config.toml
n_head = 14
n_kv_head = 14
norm_eps = 1e-06
positions = "rope"
attn_scale = 0.125
bias = "none"
optimizer = "soap_variant"
schedule = "wsd"
dataset = "wikipedia_en"
Each number is 500 + 50 x the weight over its row's rms, rounded and kept within 0 to 999. Layers, rows and columns count from 0. Numbers have three digits each. The size before them is the row's rms in percent of the matrix's.

# layer 3 attention key, 896x576, rms 0.0877, rows 574-592, columns 288-431
094:512501444462510465555444528516487447497593482414559505515468503530506403481527460458468490452531471477516517549553576483474637467479429467443507488446500495513510521472396426584488510485552396491480559454492664489543504565455552487520524439507454433450453541489542492514459491447502555524469566424482562479619506504472543471541472500472501537475462512411562513487443456446595492425568577523545642513543483426546473433451451427394540
094:454480372518509409521514579526455474453554503517438585517548517571559485468543597455458451472432467500397481564487537523503504559589475478450592521549565543525528514559514467539579410487496497582425481531491533456448431473550532443418550524541501529515478495474469455433549456573465506389543428529499564567553482485516605578501525532461490511513495577511542427543510556470465404419513488484519491493500487510555462549533590523533534
082:438583628502512510443479481473436455541379600419511522366518568461453492514481512529477421520523544495551523447472470462528423504481524418487532432473573512585486516545485582492511519501583556513521520486454528483485556449539501522528521519487560578446574505378582459469507474438441462398475363537490438544498449543603530500508476508442460444549588452520463439402463590542449514451590480455515493529529420531500431633576487481476497
103:537527535460507473508506556448412525460485550422585538444463488415464424431380481519508457559577471517479452483507493559508509487492479502413472518521517530514509495460449598489479503474489511490435536450531475549489587552616470563481435496473520534536524491489479438476500496471568503523524510508502558472384477518635582565498506518481565493510562579487444389503416510563537456454412548514502485579482558502491466582544478551498562
085:482487564451499543454458492480447471460538532483475637582490531523442440562501486545452457584581444535529446453508455445468468476351549461500501531495473511468479485593565542507465530485461485480512479466613443472473511566464572505533448560494494445478554476495492416536530516495505524392522535534533480537572420485514526568433497485547521491487562538440461397535560548480395481511527472422486537405456516471557511505562512459509495
082:433565486452513518588497393506493590496490541457460445466499427499514462443427502546502417352475449607482385465566515489506515490464551470477601531518582519586483510518459533489409501550619448527516526520524510537494507558569546414507533492493421472510487539466528514530563521488514345452534546478536458490374438514462497471531474497591539597554449519579457452548473540592563442487540593490450532510464510467644555572569502531548492
078:471485469516542436425546506530552456519390464454481573417501473357543457565415448527509494397489544482469424557477502531502495575461503488443578526517466582545481462523444510474519481559409496558496458568466570561463510543496526391531500497405466452402525545438469451442532483474479392417520555452491502554526476529456468492507485622544600501507470590495448547495469437399495581561413565481481496517443512458491531440517480515493602
082:556450492511451524530530530542451474432576458438421455520422413552518562463515451518508481431450472529487482539499510671488506505460525504449503539407463479467563568425546421490460470435498587556512537465494431446420518492409502517409530571501623572481477503549467597586385523462478566462543453531544539418462535491455518481552424532523521556519492485491509520518560452535473462525444557540517483480541500504572531463569505470478441
088:493507484536468527554550510400426471424546486502447489504548488486512530419450545531551479485497534439476557554565483531404523561477517559498423405530495500594556499494520523537561424501488505522561494497555461598468513488520513484504448532523544504580486561522542553459545504551467522473532545511494477574515603549481537465590411559533608659486462583509477606566447543502566522492502573567488454520512488515512495471586574540557457
087:520493456439477373506444506533501542590532437496424587483433532518465497477501485432483454494483524562503531513491369535416534492466581493555517456556555470447527454555530494462509493550504476510527529416552572497583503537580521536549559479493512579476520529472461520514509463515422602403569529483477602502592554494588557565419539449615499463526535422482485524449484452534459433428463497555489527457483553503484500427512583545518460
085:491445479477514470531578479457439603516455410512440621580469590473478469488441507451539496456407476485449560464494526472527508610448477624471460557518488436556453550482541498460517557470528468464487557539535506468520463484487463540426498618447576429481529511455494455601506416551473561511461499559492530520530498528512431510492459460595500549521431452583554548518443550417481528491486465486465572440457509584561535471585539518444440
084:572402509401564559543420483500434519514388503469462446480508488426451504480547475481519516554494539502586555447531473496501479522546520587437490513517550453469495466534537462499477487557525517509477577439540535523432534541527507536473419531383598559554385557504514536506539403538490487463487486537470516485422544551544585405587484517547474516470491443456553527451467548544506505490450498522501554504481420535489526510444544438518509
089:517520489423494437574547555513442441535508565491543474547443409552424480495443565480436542500515519534478494500351509488492489477513442447553477536411495481505524480549481521610593534413469432494554521469533490451436567531494460494475510439459479522482520524552465569482435451532549456519626530490507578495467440462557516474503492385515511581533555550450518576496493629490557504455507443551535417548437473419505529490549568586538582
083:539515534423430485409510517487521486551500501527380443437440574528574471528488564426522472487540553489541548477492503433520575483421539435382507512569544474524505460533395448481465505504566538557468497499497491532548568468471493528554473516543467576419493513414444494505531499483480519529544414613522516442427476522643493477456445475522473407547491434542562499427491483503499452402536495477546525476434480490563475505505484425433553
089:456489579488503460424509496491490497483496527427500594522601460500497515447429553461527508612527433423536511459489495477492522468511572565424588486539486570532584508548485472534520427489433582485386477592463523576519543525545522486522488442542396565556500427459581509430576604408487562438538507533446520451580462507457462626432535416530465495546454525507533496424549550407425476501511453451512595477487465487499521581470545491479513
084:510549460464417477434439562514503425459505433454517486460487461447565526565544501472456494534468559575501454510462500426496414533509488443511405515503487500534602459479575485480507489586505453487486507467566506488456446457493487549544445462544483498462525459493484524423488482479544560455512500502481477408486503564518477523498546514573525433480537484490479414554498480529472513474500524547537515473550477490535465463472408464398480
087:510584616470512439486513425521547471550548525468605530410479442549450550557477420491470514433515497390498603457464488479538509497493531444513497547416486529464521489404463479492563600547504437509608563500413486491431463426462438624492527396497505519420472456519439553443455457534588491471467510529447460366512489505494591571436483465512485524438482455472421453493487352522490405503571472536516498543471524527536508482492388550462553
099:473537524532387530550448500501492478507468544485542536473513439539481437526482500524460510563557556477520397408480527492473487574421525558516406446482515642539527396488530587408437492501418451562531562571591555610420431484513545461503429551468603494480521547507604483507484591517458492518521477474495506508423521577504467484508555458534554492482514504522514485405460482519574495563532485419532512503455414481568499545511524576578468
084:529449534494494506462516573547541436507485491513521583511523465472440460523477572537486481476492517493393485553474646497410577518392534536550473500490426479547432506542459537502412401572482442499504504597401419395465506529589505486551439511482506589468492504473485534496500507512496499490500457534401522539489428514539404465454455545530521504596486532520608493512417497396375516529508514539438529473564434479492422464543524518446434